Weights of a small GPT-style language model, trained from scratch on English Wikipedia: biases.
Each number is 200 + 30 x the weight over its row's rms, rounded and kept within 0 to 999. Layers, rows and columns count from 0. The size before them is the row's rms in percent of the matrix's.

# layer 8 MLP up, 2240x448, rms 0.0166, rows 164-226, columns 336-391
094,216,188,171,210,154,248,249,214,206,194,198,176,205,187,223,208,182,202,160,197,194,191,229,149,237,236,232,174,227,197,195,212,158,200,160,190,241,212,208,177,195,228,218,233,200,207,225,287,165,180,195,178,209,163,222,149
101,212,163,201,199,218,235,217,221,220,182,195,173,158,199,250,219,219,193,178,174,187,267,223,181,197,184,163,177,194,172,243,168,160,137,212,226,172,289,200,184,183,201,189,214,193,195,257,166,192,150,194,184,202,228,205,223
108,204,183,151,268,192,227,222,229,199,191,180,209,236,176,187,210,163,223,178,195,195,242,249,191,206,217,226,240,189,107,243,203,224,201,183,204,192,229,151,205,185,231,168,217,204,196,178,192,212,173,223,206,184,236,205,169
106,189,218,208,154,185,217,210,190,252,201,199,203,203,138,181,240,168,231,115,175,182,174,197,175,171,142,152,206,207,193,195,184,168,223,218,175,174,194,209,216,221,227,195,215,176,242,271,209,169,185,200,199,227,189,165,227
095,276,213,168,221,222,227,203,186,210,195,184,211,211,119,192,247,208,234,168,131,192,229,244,200,207,165,172,201,258,185,207,218,213,181,137,236,188,221,168,219,196,223,177,213,163,199,203,169,155,210,182,214,215,207,198,185
105,216,186,154,186,191,225,180,215,268,181,265,196,181,135,137,197,209,198,182,199,190,193,186,191,254,203,168,145,234,190,234,182,189,194,229,243,163,194,232,198,232,226,213,254,291,199,213,151,178,197,196,188,214,173,199,199
102,184,182,217,213,266,244,224,202,169,202,223,214,234,182,260,202,207,208,237,223,244,185,173,236,185,229,202,191,169,210,181,188,203,247,232,168,199,220,214,167,126,243,184,224,174,196,230,186,187,220,187,181,196,211,166,224
089,205,194,190,223,218,220,200,215,221,178,216,216,189,224,218,257,256,111,159,184,207,163,182,201,184,156,206,188,199,175,232,191,217,186,208,211,106,207,253,197,173,209,199,194,184,187,181,191,176,194,246,263,216,195,150,206
094,192,228,197,180,182,223,207,215,203,207,216,262,109,162,194,214,192,232,153,230,127,205,219,236,229,127,194,154,206,175,192,203,153,210,161,231,197,182,220,198,203,195,188,204,212,199,154,215,219,194,232,225,225,142,181,219
107,229,183,121,252,177,220,221,229,174,233,199,262,236,224,168,207,210,146,241,231,209,230,207,212,214,160,201,170,194,80,185,165,166,207,239,173,213,197,165,163,182,224,222,187,156,172,211,228,195,165,215,283,172,218,212,162
097,297,217,155,229,191,249,202,201,197,227,309,123,199,217,244,205,155,198,200,216,181,229,220,189,218,191,186,308,169,235,244,169,170,199,182,185,192,187,192,171,208,197,227,228,189,198,135,250,192,173,175,210,209,240,210,193
100,226,227,160,204,230,146,198,237,240,190,148,207,214,204,191,184,88,213,154,209,178,199,213,182,183,157,183,273,234,205,199,193,175,156,236,227,199,240,179,212,230,181,184,267,207,219,227,186,196,167,208,168,183,180,223,207
104,215,229,232,190,219,202,191,209,162,268,173,226,207,164,209,180,209,240,193,162,196,181,213,185,213,194,202,239,205,197,209,229,157,194,213,244,206,219,207,227,194,201,217,235,199,221,226,220,144,247,167,183,150,201,160,218
099,202,180,177,219,208,240,217,222,250,205,246,207,206,216,186,199,133,179,193,175,214,209,154,141,248,171,163,210,189,168,150,224,207,176,184,184,186,246,144,172,204,186,205,192,222,202,228,166,168,195,114,244,150,189,180,184
096,164,199,186,185,170,188,199,214,222,234,186,186,151,171,201,234,200,220,244,199,189,223,156,190,254,207,216,217,245,193,209,156,212,219,185,161,168,197,176,232,199,181,200,189,210,173,210,165,177,199,150,225,181,160,224,127
097,190,196,196,202,263,210,236,204,185,189,204,213,221,152,168,211,190,201,200,187,210,229,210,187,159,182,182,236,212,201,214,175,225,246,208,158,214,141,197,208,216,189,168,205,194,203,226,163,183,112,192,204,211,205,146,203
105,154,182,193,186,282,189,172,126,176,211,196,207,225,184,171,194,213,198,202,179,174,217,236,206,170,172,192,271,228,203,211,199,203,219,216,230,163,188,230,201,193,226,187,262,152,181,206,205,223,205,201,180,171,234,222,184
096,249,182,123,191,166,130,176,216,188,196,163,194,248,192,236,211,141,249,220,193,201,219,200,212,265,201,232,181,203,156,184,233,207,217,181,206,214,157,157,199,146,237,127,198,239,160,208,238,123,225,218,203,160,194,220,182
100,211,248,255,222,198,231,158,237,224,194,252,179,247,205,267,218,257,217,159,180,216,248,176,250,170,195,211,215,229,196,241,267,177,216,216,202,211,174,240,175,184,187,214,202,214,203,202,215,193,199,177,228,176,245,201,213
103,190,194,208,249,208,201,175,169,205,210,202,249,177,172,209,183,204,178,197,230,211,222,190,203,186,219,176,228,178,185,125,210,189,216,208,196,145,190,226,198,195,221,177,181,156,203,186,205,204,170,161,198,175,183,202,246
108,202,247,148,239,221,200,230,195,200,235,201,223,228,177,195,218,219,181,195,169,201,240,261,162,217,155,154,197,177,162,254,228,214,247,219,199,210,170,188,194,209,217,217,187,238,166,163,223,159,123,292,200,151,224,208,238
099,196,170,193,238,237,227,203,185,264,257,184,215,163,159,234,220,198,218,223,221,193,209,205,188,191,265,231,203,196,173,163,201,236,219,245,188,183,225,200,226,155,215,204,209,219,190,189,157,186,204,237,215,219,145,167,131
102,175,219,205,188,216,230,187,196,205,193,214,209,212,164,201,254,109,214,175,277,118,198,174,226,203,187,179,161,149,175,244,159,180,252,200,213,219,241,243,139,167,200,183,135,207,207,205,147,178,166,224,208,212,193,245,172
098,164,175,198,236,194,203,247,164,212,140,153,227,154,239,208,178,173,177,192,218,144,274,129,235,206,213,179,216,167,185,182,208,250,231,158,255,191,260,194,203,210,203,197,214,226,208,215,218,184,225,226,185,167,227,235,186
109,253,177,212,189,255,200,203,214,210,237,188,182,259,183,192,171,197,221,247,179,189,223,208,185,180,220,196,229,230,214,193,203,223,223,226,187,120,207,212,236,239,193,166,196,197,187,246,230,188,176,232,222,247,221,146,213
098,210,239,191,172,217,258,194,211,182,223,165,180,232,175,201,201,170,206,185,172,181,253,219,202,237,139,210,212,181,213,203,255,160,169,188,178,192,194,207,228,200,227,156,204,215,168,176,210,173,211,270,217,250,177,260,266
104,205,202,196,261,234,242,206,174,207,204,164,255,150,230,197,247,197,207,183,202,155,236,171,276,168,186,228,194,194,199,160,219,162,274,238,157,195,244,251,124,179,197,185,226,195,223,218,160,212,193,204,190,179,162,192,216
106,221,168,199,176,220,196,184,220,263,215,159,210,208,171,210,254,186,190,184,190,190,220,223,206,198,165,188,228,173,210,180,264,218,215,200,225,211,217,216,213,161,221,159,219,185,210,271,218,185,131,233,185,170,201,203,230
104,180,171,162,246,226,254,234,238,216,170,230,263,178,175,140,192,216,130,167,232,163,242,155,179,199,184,154,154,218,165,218,186,189,185,187,198,126,194,199,241,216,228,214,184,203,186,168,168,214,156,182,153,185,212,194,206
099,216,151,214,196,202,193,215,215,176,206,218,230,162,203,208,217,224,157,202,215,204,213,228,172,181,177,149,151,209,186,162,227,179,186,211,219,217,217,199,227,216,188,169,177,185,239,198,184,218,215,240,247,135,254,170,219
098,162,199,203,225,225,173,182,130,253,188,210,189,210,200,147,199,204,173,172,154,180,225,152,275,203,165,169,197,235,157,195,237,235,208,156,189,190,247,176,250,181,255,220,190,218,197,214,188,192,167,178,197,254,168,206,160
106,194,177,171,220,225,159,205,162,285,167,156,257,141,202,248,209,189,172,224,200,206,157,218,202,255,122,242,247,229,150,219,215,244,223,222,200,143,218,165,239,184,224,194,232,172,174,191,225,167,144,242,181,174,193,195,198
098,183,243,203,193,196,211,251,192,186,202,143,190,230,217,189,187,195,222,217,221,181,201,212,211,197,221,189,229,220,175,210,128,217,147,177,188,203,214,178,145,228,219,176,257,188,178,104,167,205,183,199,193,201,170,240,197
097,197,193,177,182,215,197,229,142,135,243,147,232,194,209,213,207,210,185,166,151,198,190,176,130,191,191,222,204,212,201,150,198,180,155,289,199,212,186,188,216,178,205,137,187,215,218,224,202,204,168,136,215,186,220,208,294
107,221,210,198,212,252,244,209,198,190,234,181,200,181,214,170,173,208,230,240,242,197,209,165,175,196,151,224,247,186,173,214,209,283,244,198,194,209,261,189,178,199,218,177,183,155,192,151,194,152,174,151,226,220,170,261,198
089,189,163,180,203,206,158,204,221,169,171,228,146,241,213,174,169,201,184,172,198,228,242,236,199,170,198,145,176,165,198,199,212,198,216,177,256,202,183,241,244,213,183,158,172,199,208,203,230,229,201,198,175,236,211,147,219
096,245,218,202,223,197,194,228,231,154,162,180,162,198,193,235,265,160,222,169,239,197,184,213,197,249,194,195,220,237,216,200,208,198,223,234,204,197,230,201,168,181,201,128,151,214,181,169,231,160,142,205,206,172,121,215,260
102,216,220,187,182,207,155,189,172,233,170,212,139,225,173,205,206,164,181,184,230,172,182,168,174,177,208,222,197,207,213,159,251,200,187,194,160,205,208,173,246,140,279,217,213,213,212,205,188,190,231,243,187,145,162,186,216
100,261,192,203,241,175,204,195,204,185,216,139,166,201,237,219,140,157,191,203,205,209,227,205,238,191,195,221,225,174,210,182,175,251,182,214,226,142,247,249,189,196,193,189,185,175,191,228,188,178,204,208,158,188,222,214,198
100,235,216,213,245,153,226,224,218,208,158,195,213,197,170,189,204,217,215,260,148,172,218,188,193,176,248,232,242,162,167,220,133,172,186,189,265,218,201,190,166,192,239,211,172,191,182,209,202,148,157,192,169,139,170,192,194
098,165,228,176,209,177,186,174,174,229,232,219,192,194,204,264,162,195,131,190,238,162,266,191,195,177,171,188,221,168,194,210,202,160,258,213,183,185,201,181,191,193,238,187,168,202,199,151,247,174,194,205,198,132,195,202,243
098,170,186,213,222,197,179,211,241,182,243,183,246,243,167,110,196,197,191,181,232,199,257,223,190,217,164,255,191,185,200,225,193,188,185,178,257,205,205,234,231,233,181,217,180,227,195,187,248,188,205,171,232,229,181,218,246
102,194,254,195,225,182,221,177,193,170,245,242,222,242,187,228,147,200,213,173,200,202,204,178,217,209,160,200,221,156,184,134,199,200,191,227,207,151,239,209,211,192,181,205,248,195,234,223,183,200,196,184,250,215,224,214,202
101,288,203,189,261,205,156,247,118,214,165,221,171,179,166,166,222,157,190,205,250,198,256,230,194,214,204,205,228,235,196,168,179,189,199,173,203,203,228,238,238,202,205,212,208,177,158,240,254,226,223,127,217,274,219,207,172
090,222,243,174,216,197,199,166,210,155,243,193,227,170,176,183,224,163,192,193,187,176,227,194,211,204,167,225,263,232,172,205,225,197,176,173,110,184,238,160,193,232,237,190,226,276,180,171,207,137,207,177,248,216,192,197,222
100,232,174,188,237,208,202,180,180,256,226,284,237,226,195,253,195,187,180,187,233,226,187,194,180,196,210,206,268,230,186,232,224,158,222,193,229,209,195,178,197,190,259,193,227,201,196,162,241,163,205,176,233,167,188,151,194
097,243,198,232,228,214,241,189,216,176,244,217,199,218,236,185,187,185,196,200,192,188,244,172,224,202,206,235,211,221,170,206,234,142,196,223,206,233,197,198,238,231,221,213,243,224,190,236,189,186,231,236,174,177,174,165,277
100,235,232,173,234,231,198,205,197,221,214,180,214,186,186,201,180,138,144,242,204,149,265,206,189,207,161,199,175,189,177,247,174,256,161,239,182,165,195,195,207,225,242,216,210,193,210,216,217,149,195,152,191,184,181,148,165
097,213,179,208,209,202,236,202,213,233,192,216,246,230,241,217,153,188,240,175,192,223,190,176,180,226,179,226,199,258,141,240,213,194,175,205,212,207,153,236,190,201,158,186,201,212,195,271,261,195,211,180,199,203,206,203,171
099,181,191,207,263,187,204,267,194,171,161,202,196,179,246,206,195,206,203,171,266,216,224,217,164,215,242,192,192,215,200,211,228,191,221,183,216,167,209,232,194,227,192,199,157,219,180,212,236,189,221,183,148,211,215,222,192
100,217,288,184,214,208,268,211,207,210,196,176,205,227,195,156,273,226,192,169,199,229,255,223,210,185,182,161,176,183,207,185,223,166,219,207,218,221,192,254,196,276,212,176,251,222,195,173,205,183,190,214,197,208,173,189,194
100,214,169,208,217,199,160,178,163,227,168,178,226,208,157,126,169,230,239,183,169,182,195,175,251,238,209,172,193,202,202,145,186,223,246,160,224,204,214,243,209,180,214,188,191,177,191,216,188,235,177,199,197,256,164,139,168
101,191,205,217,218,225,184,204,218,231,217,216,193,234,222,199,180,216,143,208,235,183,241,158,244,217,200,226,143,161,188,162,221,255,148,178,191,192,185,179,225,198,187,182,208,198,155,200,180,201,204,214,168,190,207,159,213
105,243,205,207,241,222,226,183,237,216,217,288,190,177,149,208,241,221,264,220,179,205,186,226,194,204,187,199,263,220,177,178,208,192,202,153,153,213,212,189,251,166,197,174,175,227,210,166,229,211,173,190,263,181,191,245,201
100,205,204,197,249,213,198,236,177,224,246,250,173,230,222,241,233,188,171,190,202,220,227,164,174,201,263,219,230,147,203,194,215,177,211,266,168,136,214,204,229,152,240,169,198,165,184,173,235,185,136,224,216,152,199,193,250
100,205,133,173,211,170,212,172,281,151,219,198,220,187,194,188,192,226,206,183,211,202,238,193,256,172,233,209,231,192,231,202,168,209,209,251,219,202,210,213,238,140,190,162,207,220,178,143,188,172,192,202,234,204,201,184,239
092,188,188,234,160,173,170,192,175,205,206,159,165,160,219,248,231,170,191,214,146,182,198,205,164,179,141,149,258,144,206,191,232,166,214,203,231,211,205,188,177,216,273,247,256,184,225,181,193,154,204,195,236,259,216,216,231
100,194,197,209,213,208,214,148,198,184,231,191,238,214,239,289,185,245,207,185,157,154,234,195,198,217,212,172,250,240,161,249,136,228,174,130,232,237,210,148,158,128,222,216,219,137,188,179,272,159,176,142,189,168,239,229,185
094,224,232,135,216,204,179,233,168,175,211,166,230,166,197,170,185,177,226,193,168,175,168,199,190,199,180,196,224,141,165,204,207,176,200,204,212,219,211,189,206,239,188,194,184,220,148,259,233,175,162,193,170,206,185,161,230
097,250,193,205,271,209,208,212,225,246,178,136,230,198,190,188,222,174,183,183,204,186,215,186,228,198,182,180,220,226,163,150,216,176,192,200,230,219,191,172,185,237,167,180,240,194,188,229,177,208,219,185,215,223,171,143,227
102,259,217,191,235,215,173,169,228,169,201,234,234,160,236,193,213,232,207,162,199,227,187,205,212,131,186,250,204,187,146,220,248,169,211,179,185,212,225,194,173,240,158,228,195,211,194,215,216,189,167,281,203,211,183,219,185
095,227,165,161,243,208,242,221,162,237,240,207,195,160,188,191,238,166,251,206,155,189,238,219,246,160,178,204,199,221,184,206,174,198,226,207,215,269,183,244,167,234,204,187,203,208,161,229,177,226,234,219,269,167,188,186,196
098,213,234,192,282,280,179,187,188,130,196,179,187,239,187,205,183,179,229,186,176,196,224,152,249,195,177,235,194,185,167,195,207,179,217,254,218,200,192,229,239,236,210,212,210,198,202,194,216,163,246,195,215,200,187,194,197
# layer 8 MLP down (transposed), 2240x448, rms 0.0212, rows 164-225, columns 336-391
092,200,191,215,118,228,188,200,201,188,205,181,272,224,190,223,244,254,171,209,230,174,207,159,268,217,178,216,201,200,266,134,235,252,210,237,191,218,182,168,198,179,275,185,163,198,213,196,217,175,186,171,204,158,189,237,135
091,190,212,193,279,200,198,190,246,196,209,207,192,221,272,217,152,247,261,165,189,195,149,212,185,226,205,250,276,223,147,153,239,243,181,223,200,206,156,182,205,245,215,126,178,176,195,181,223,240,215,205,209,189,218,184,195
095,184,146,172,169,174,208,179,191,206,183,202,235,197,168,182,219,197,215,175,199,208,208,202,187,219,197,205,170,170,183,152,188,237,212,131,223,232,206,206,210,237,188,209,277,220,214,135,185,201,206,194,135,229,161,231,144
094,171,214,230,214,192,190,233,223,200,191,189,219,210,202,222,206,216,179,209,211,176,186,240,222,208,227,133,217,230,260,241,242,193,186,205,231,182,185,223,257,201,225,191,165,206,172,195,227,187,246,159,170,165,173,188,217
095,211,142,161,182,179,194,143,219,189,203,194,234,215,202,214,199,224,238,192,165,137,188,265,163,185,222,223,211,221,183,165,141,225,257,152,211,225,189,200,150,171,200,189,173,230,237,171,272,170,184,218,198,212,245,172,145
098,190,176,225,191,187,209,233,180,236,160,187,202,229,207,213,132,218,209,195,194,219,197,164,178,246,247,202,187,214,253,128,246,233,198,206,260,229,233,193,229,224,207,187,198,185,193,212,184,194,235,184,191,187,232,197,205
098,214,219,168,216,129,216,174,241,191,170,224,170,204,184,217,198,180,201,185,188,162,176,199,186,219,157,196,196,234,186,236,218,245,183,178,256,197,231,186,213,305,202,203,197,188,178,170,209,214,182,201,195,197,201,226,196
089,171,167,172,149,213,188,179,212,180,215,184,204,235,211,236,203,162,240,167,195,193,207,216,219,170,207,194,235,216,196,269,194,186,193,169,147,272,183,217,182,202,218,210,218,256,254,236,214,222,254,178,157,159,196,222,175
094,205,199,211,166,173,158,229,186,210,215,188,146,266,273,241,194,191,162,205,165,256,176,219,215,245,226,178,236,165,187,225,217,203,143,238,202,258,250,200,165,217,245,241,153,237,256,213,178,205,232,164,251,188,249,236,233
105,192,171,238,160,178,219,264,150,208,185,225,170,187,179,201,223,197,250,147,175,180,191,215,217,229,248,178,209,199,254,203,209,186,171,151,183,194,198,225,216,198,174,262,215,179,239,197,189,191,250,242,214,267,195,153,231
092,163,178,238,170,207,145,213,248,220,190,207,220,227,161,236,237,204,209,232,256,189,261,184,193,211,253,220,192,204,245,234,218,173,232,190,189,267,167,200,202,184,200,226,175,148,143,193,250,183,170,185,197,165,212,210,228
107,223,126,220,230,165,168,163,195,164,177,235,181,232,162,227,208,235,212,243,210,187,230,196,163,229,225,180,175,217,238,190,229,149,187,238,209,182,186,126,203,162,223,218,151,214,202,177,205,233,241,206,151,156,193,142,201
106,255,201,175,243,154,216,206,172,226,140,184,238,218,252,136,239,227,192,248,227,220,176,208,234,189,188,192,160,215,139,199,229,205,183,212,213,173,164,189,206,214,170,160,243,225,208,198,174,220,143,225,225,150,176,183,171
092,206,239,168,185,198,188,179,208,206,205,220,229,181,177,210,198,228,178,186,232,238,202,168,221,256,183,248,193,228,187,230,187,183,230,227,192,131,186,235,162,220,200,219,226,184,200,269,222,195,255,205,177,231,174,270,224
096,231,172,202,228,258,164,184,189,202,251,147,223,202,245,202,231,221,234,190,250,179,181,209,198,185,203,161,167,155,209,212,239,227,177,192,183,192,238,207,159,233,122,210,235,226,241,209,185,228,189,199,167,221,238,221,223
097,165,179,209,240,170,211,184,191,201,209,190,187,184,260,241,217,213,223,195,189,131,186,153,193,180,287,234,156,161,244,222,222,145,170,217,155,160,242,192,173,175,221,167,214,161,200,207,256,193,283,174,218,248,206,229,184
099,167,197,258,231,177,267,217,185,194,189,250,191,206,169,197,196,170,206,205,154,203,137,216,187,172,202,186,218,209,180,175,255,182,233,252,185,192,194,168,209,186,192,168,180,229,209,216,158,181,202,222,217,206,186,195,164
109,165,156,237,211,193,231,165,201,166,212,201,209,223,190,160,228,230,203,203,184,237,212,238,179,194,208,183,183,191,217,198,199,213,219,166,183,185,209,140,246,176,219,270,235,157,175,195,173,234,204,199,169,238,202,156,227
094,195,183,179,189,209,163,213,178,164,195,202,205,196,214,152,142,177,186,195,215,124,182,233,185,212,153,203,181,219,218,182,114,199,198,235,223,199,183,221,208,202,152,188,207,213,183,235,220,154,212,180,200,204,198,217,218
100,259,156,231,181,183,196,180,219,226,241,157,195,207,276,207,214,192,227,183,162,198,214,226,224,218,214,217,225,239,216,199,158,199,144,209,262,244,238,248,198,167,252,224,182,226,217,256,161,200,151,222,256,215,215,180,169
108,232,189,164,195,253,182,160,216,131,194,209,178,172,218,182,147,208,193,194,263,155,198,190,197,182,168,184,214,167,150,190,191,197,196,216,232,224,229,229,186,238,171,204,233,200,184,164,200,210,174,224,175,191,232,213,197
102,246,224,219,154,178,180,176,168,156,188,220,165,254,193,271,251,227,148,187,207,230,248,204,207,155,171,127,149,249,214,208,221,169,197,188,201,95,244,212,180,197,207,165,232,180,237,232,222,153,231,277,196,217,223,218,211
105,153,184,223,206,200,196,215,201,180,216,218,214,213,231,172,153,244,197,190,142,232,257,194,155,169,222,156,161,192,203,114,224,215,216,186,225,202,229,139,195,253,199,172,165,247,244,185,213,188,180,170,219,194,218,150,199
097,255,254,202,233,267,224,190,190,172,196,196,190,202,235,251,181,181,209,241,199,190,168,228,208,245,211,233,175,267,150,163,207,149,190,213,264,206,230,211,187,200,226,215,178,194,167,215,221,168,205,171,200,211,211,182,181
089,166,155,186,235,204,160,142,193,159,189,151,140,234,172,182,170,162,227,243,175,205,212,219,192,226,200,204,206,190,290,189,160,236,202,156,201,207,217,192,195,203,184,195,178,184,189,227,238,162,157,183,183,160,182,218,150
100,183,170,211,161,191,190,279,166,215,195,193,256,170,197,235,187,181,208,184,237,223,177,208,234,209,155,227,236,268,204,213,272,241,198,193,167,214,169,195,227,162,205,264,215,181,238,250,230,207,216,215,219,180,219,119,165
099,176,159,208,197,177,264,235,240,173,182,156,172,188,179,186,200,178,199,214,183,206,162,219,259,181,250,236,172,197,172,175,205,262,187,226,211,182,207,201,221,165,183,198,192,224,177,193,200,209,165,212,218,189,235,188,187
096,203,209,132,224,177,207,186,172,213,227,205,215,164,217,229,184,180,225,140,161,209,234,192,210,207,195,197,188,227,222,199,204,152,204,191,152,135,193,147,192,225,154,162,192,194,232,204,208,201,229,248,217,197,194,169,183
106,181,201,228,201,191,237,171,196,208,190,201,201,171,239,209,222,206,211,224,224,206,164,225,199,253,221,198,236,256,186,164,138,202,213,178,248,229,204,167,203,199,190,288,189,175,230,221,250,182,179,223,268,217,230,195,251
099,227,199,189,248,184,185,204,212,194,226,179,197,189,254,196,175,155,189,193,162,175,256,201,239,222,236,175,204,175,201,227,179,185,173,226,221,188,188,198,166,202,244,186,216,227,125,206,187,211,232,205,183,265,214,183,192
093,151,213,215,208,208,179,191,168,221,198,175,150,227,197,218,176,137,229,173,158,168,205,242,192,193,198,181,184,181,227,224,218,255,175,193,247,206,198,174,173,187,156,252,253,186,188,170,241,233,199,186,225,242,171,177,242
105,135,191,239,245,184,234,198,239,183,251,258,199,236,171,203,205,185,231,142,160,196,149,143,182,215,223,184,170,185,220,185,209,174,225,173,153,207,244,240,210,236,215,174,191,163,268,224,212,222,197,179,248,188,217,188,182
098,237,259,183,209,176,123,217,253,240,163,187,204,204,200,194,223,195,185,168,146,203,222,197,195,192,188,229,129,224,253,193,267,201,257,228,162,158,217,197,224,181,177,239,178,194,282,223,193,188,233,231,186,201,218,200,230
091,206,226,190,181,193,201,182,223,187,239,246,198,196,232,200,225,197,239,157,233,215,178,176,202,230,220,203,239,220,258,192,200,194,182,200,199,205,201,181,205,258,255,195,231,199,151,180,223,204,220,219,193,180,189,217,133
108,196,231,212,249,226,118,177,137,198,219,199,198,215,186,182,171,205,261,168,197,156,172,149,254,200,178,184,134,233,191,227,192,131,158,221,149,231,243,226,203,216,236,208,233,190,238,199,223,230,213,211,200,189,206,168,203
092,210,211,218,146,235,192,240,201,227,211,149,236,181,233,253,222,231,231,230,208,231,218,181,204,180,162,215,228,175,217,140,173,226,183,182,217,169,185,223,189,197,191,227,210,175,176,188,228,142,143,177,201,168,220,251,217
099,182,213,256,222,189,206,156,208,212,230,200,212,196,155,190,203,225,188,188,222,205,226,158,146,208,195,203,178,219,226,149,191,226,159,147,214,164,215,188,189,197,204,229,223,202,177,186,176,207,195,159,197,231,264,129,188
105,161,173,180,189,150,242,198,207,220,174,191,264,241,225,177,255,238,150,217,225,184,181,183,172,210,194,221,225,264,204,248,218,242,184,260,232,186,167,153,208,213,214,173,230,147,262,199,249,214,163,169,234,153,244,204,209
099,208,178,187,227,196,167,193,127,206,225,205,127,178,188,189,211,187,182,208,182,211,216,188,242,212,186,205,200,238,199,214,208,153,216,169,165,268,218,183,213,204,252,191,212,256,177,162,171,252,183,193,181,184,186,228,208
108,195,262,161,188,265,163,140,209,198,216,246,280,159,224,191,161,216,214,149,201,197,195,172,184,192,166,200,177,219,160,187,224,177,217,217,217,219,172,209,168,215,166,198,226,203,210,233,255,195,153,188,194,188,229,198,215
105,218,241,197,219,181,190,160,216,172,179,232,223,166,189,199,215,192,223,210,182,210,188,195,219,203,193,225,173,171,206,178,217,187,219,204,199,236,234,244,225,221,185,216,97,183,157,268,124,230,199,152,186,220,242,165,182
102,159,234,202,215,218,186,183,207,174,187,176,248,217,205,205,181,212,216,231,196,174,138,218,210,181,213,202,227,199,186,211,171,224,171,177,212,205,175,187,171,134,169,214,232,214,226,185,192,181,120,239,206,157,210,194,166
095,190,198,215,224,195,202,206,160,229,152,179,178,241,200,192,201,201,187,253,215,182,215,214,177,221,232,190,204,196,149,224,225,223,193,215,210,210,173,169,186,234,238,244,181,202,69,232,175,170,203,213,173,189,159,197,184
103,181,180,246,224,172,240,195,201,199,195,233,176,244,214,231,177,214,215,203,135,155,125,185,190,230,194,209,207,183,210,212,208,189,170,211,177,99,220,169,195,237,206,136,208,192,218,220,174,226,210,234,212,173,249,181,151
096,219,184,192,161,190,211,136,223,193,172,221,195,235,224,195,148,224,186,215,197,225,213,207,160,173,191,208,193,160,244,198,166,179,176,226,202,187,218,195,219,171,190,195,258,194,219,218,166,190,232,258,136,201,180,205,192
092,223,183,207,164,155,229,204,169,165,156,181,243,196,236,169,169,185,175,170,218,176,179,198,191,232,201,238,152,205,244,166,212,193,201,228,192,205,220,110,170,247,204,232,138,268,228,242,163,198,203,216,217,258,171,194,189
106,238,171,167,151,240,181,229,217,191,209,210,168,155,158,194,271,193,269,180,176,149,197,182,160,212,223,238,178,220,173,198,163,164,162,155,205,122,198,182,184,168,142,239,157,209,133,203,260,222,226,205,218,214,179,238,217
097,140,148,196,195,204,209,201,213,198,250,268,204,237,164,212,140,269,181,183,206,170,202,225,161,213,199,219,199,214,194,181,241,192,196,223,178,197,159,199,214,232,183,250,215,194,199,165,145,140,212,221,217,242,180,297,193
103,154,206,200,234,169,187,155,225,198,153,174,184,188,209,215,210,186,198,169,218,190,185,245,188,257,167,165,205,187,189,179,127,151,196,181,211,206,230,220,181,206,176,212,155,196,216,189,212,193,200,213,212,201,180,233,183
105,161,180,237,165,241,182,220,180,180,206,130,266,195,101,200,231,242,185,198,169,268,198,175,172,180,170,212,196,240,202,211,152,185,200,154,150,203,156,193,187,184,224,249,205,191,237,200,190,218,200,215,195,173,179,204,214
086,155,156,265,169,218,185,194,194,250,190,216,177,212,218,225,178,219,252,238,231,156,220,220,233,202,223,207,180,205,195,223,196,203,181,178,217,191,211,141,190,154,196,229,209,166,197,224,214,245,234,223,192,182,177,162,188
096,231,192,238,198,174,241,160,214,225,208,170,208,203,220,253,220,184,169,263,219,191,220,211,218,175,191,233,198,224,195,265,222,186,159,229,232,228,206,189,159,241,155,131,240,177,210,162,189,188,211,141,210,141,197,196,254
108,222,213,143,222,157,193,169,140,167,205,196,223,173,202,191,211,165,272,215,173,173,171,216,176,193,151,171,245,222,204,223,206,183,252,265,212,213,229,279,195,222,200,236,230,190,213,200,229,189,158,214,205,207,232,194,208
096,214,204,180,207,157,218,228,202,272,244,194,225,212,250,185,232,172,176,206,200,249,210,202,208,177,186,227,199,200,183,195,181,166,217,205,184,158,213,251,135,289,181,225,196,188,172,264,211,219,193,247,183,211,243,194,199
107,320,175,249,151,228,216,248,230,196,207,174,218,177,232,190,189,174,212,226,217,200,179,244,243,207,206,256,204,188,187,207,233,195,187,205,167,241,190,141,151,185,227,245,233,187,210,190,170,215,193,207,213,226,216,134,218
099,239,144,241,204,260,212,204,183,218,245,191,209,184,171,190,169,226,187,224,218,174,205,217,208,204,175,216,171,186,226,213,160,188,217,189,177,175,219,163,192,218,137,210,232,175,219,255,150,261,201,207,170,228,208,207,181
093,203,151,156,248,208,195,200,213,212,195,253,231,174,224,135,196,214,235,157,176,245,144,195,248,196,158,206,201,199,165,211,159,190,180,268,212,159,193,188,181,197,174,144,194,182,178,242,150,152,171,223,212,151,188,232,170
110,167,182,177,206,194,196,210,218,205,202,182,244,199,178,177,209,185,223,171,159,257,204,199,224,227,197,214,189,169,201,194,197,147,150,239,196,149,177,237,207,184,196,163,161,232,166,248,234,230,240,211,238,218,186,205,219
095,230,189,219,169,220,251,250,180,207,262,225,140,135,183,194,193,206,230,208,189,210,210,212,190,191,223,184,212,186,202,242,185,203,160,196,170,207,167,250,201,227,233,175,190,184,227,172,196,203,216,225,197,175,227,176,148
097,207,225,195,212,171,182,170,180,181,187,212,166,198,225,201,157,216,179,189,243,240,237,274,199,113,173,205,189,242,206,238,206,238,183,179,165,162,188,260,213,129,200,218,229,186,210,165,200,218,220,247,190,166,247,228,166
107,204,196,191,227,218,163,216,170,228,222,168,268,154,206,180,173,196,201,154,180,213,212,221,207,197,169,219,196,238,206,195,213,236,238,252,163,199,181,170,245,263,181,232,243,244,241,201,199,183,166,231,157,207,204,251,231
103,212,199,207,209,154,229,181,224,223,166,214,185,217,207,202,200,211,194,160,214,176,171,146,178,195,244,178,168,184,236,197,217,200,195,199,177,169,202,102,186,207,219,227,194,214,227,169,229,225,149,198,142,254,196,205,142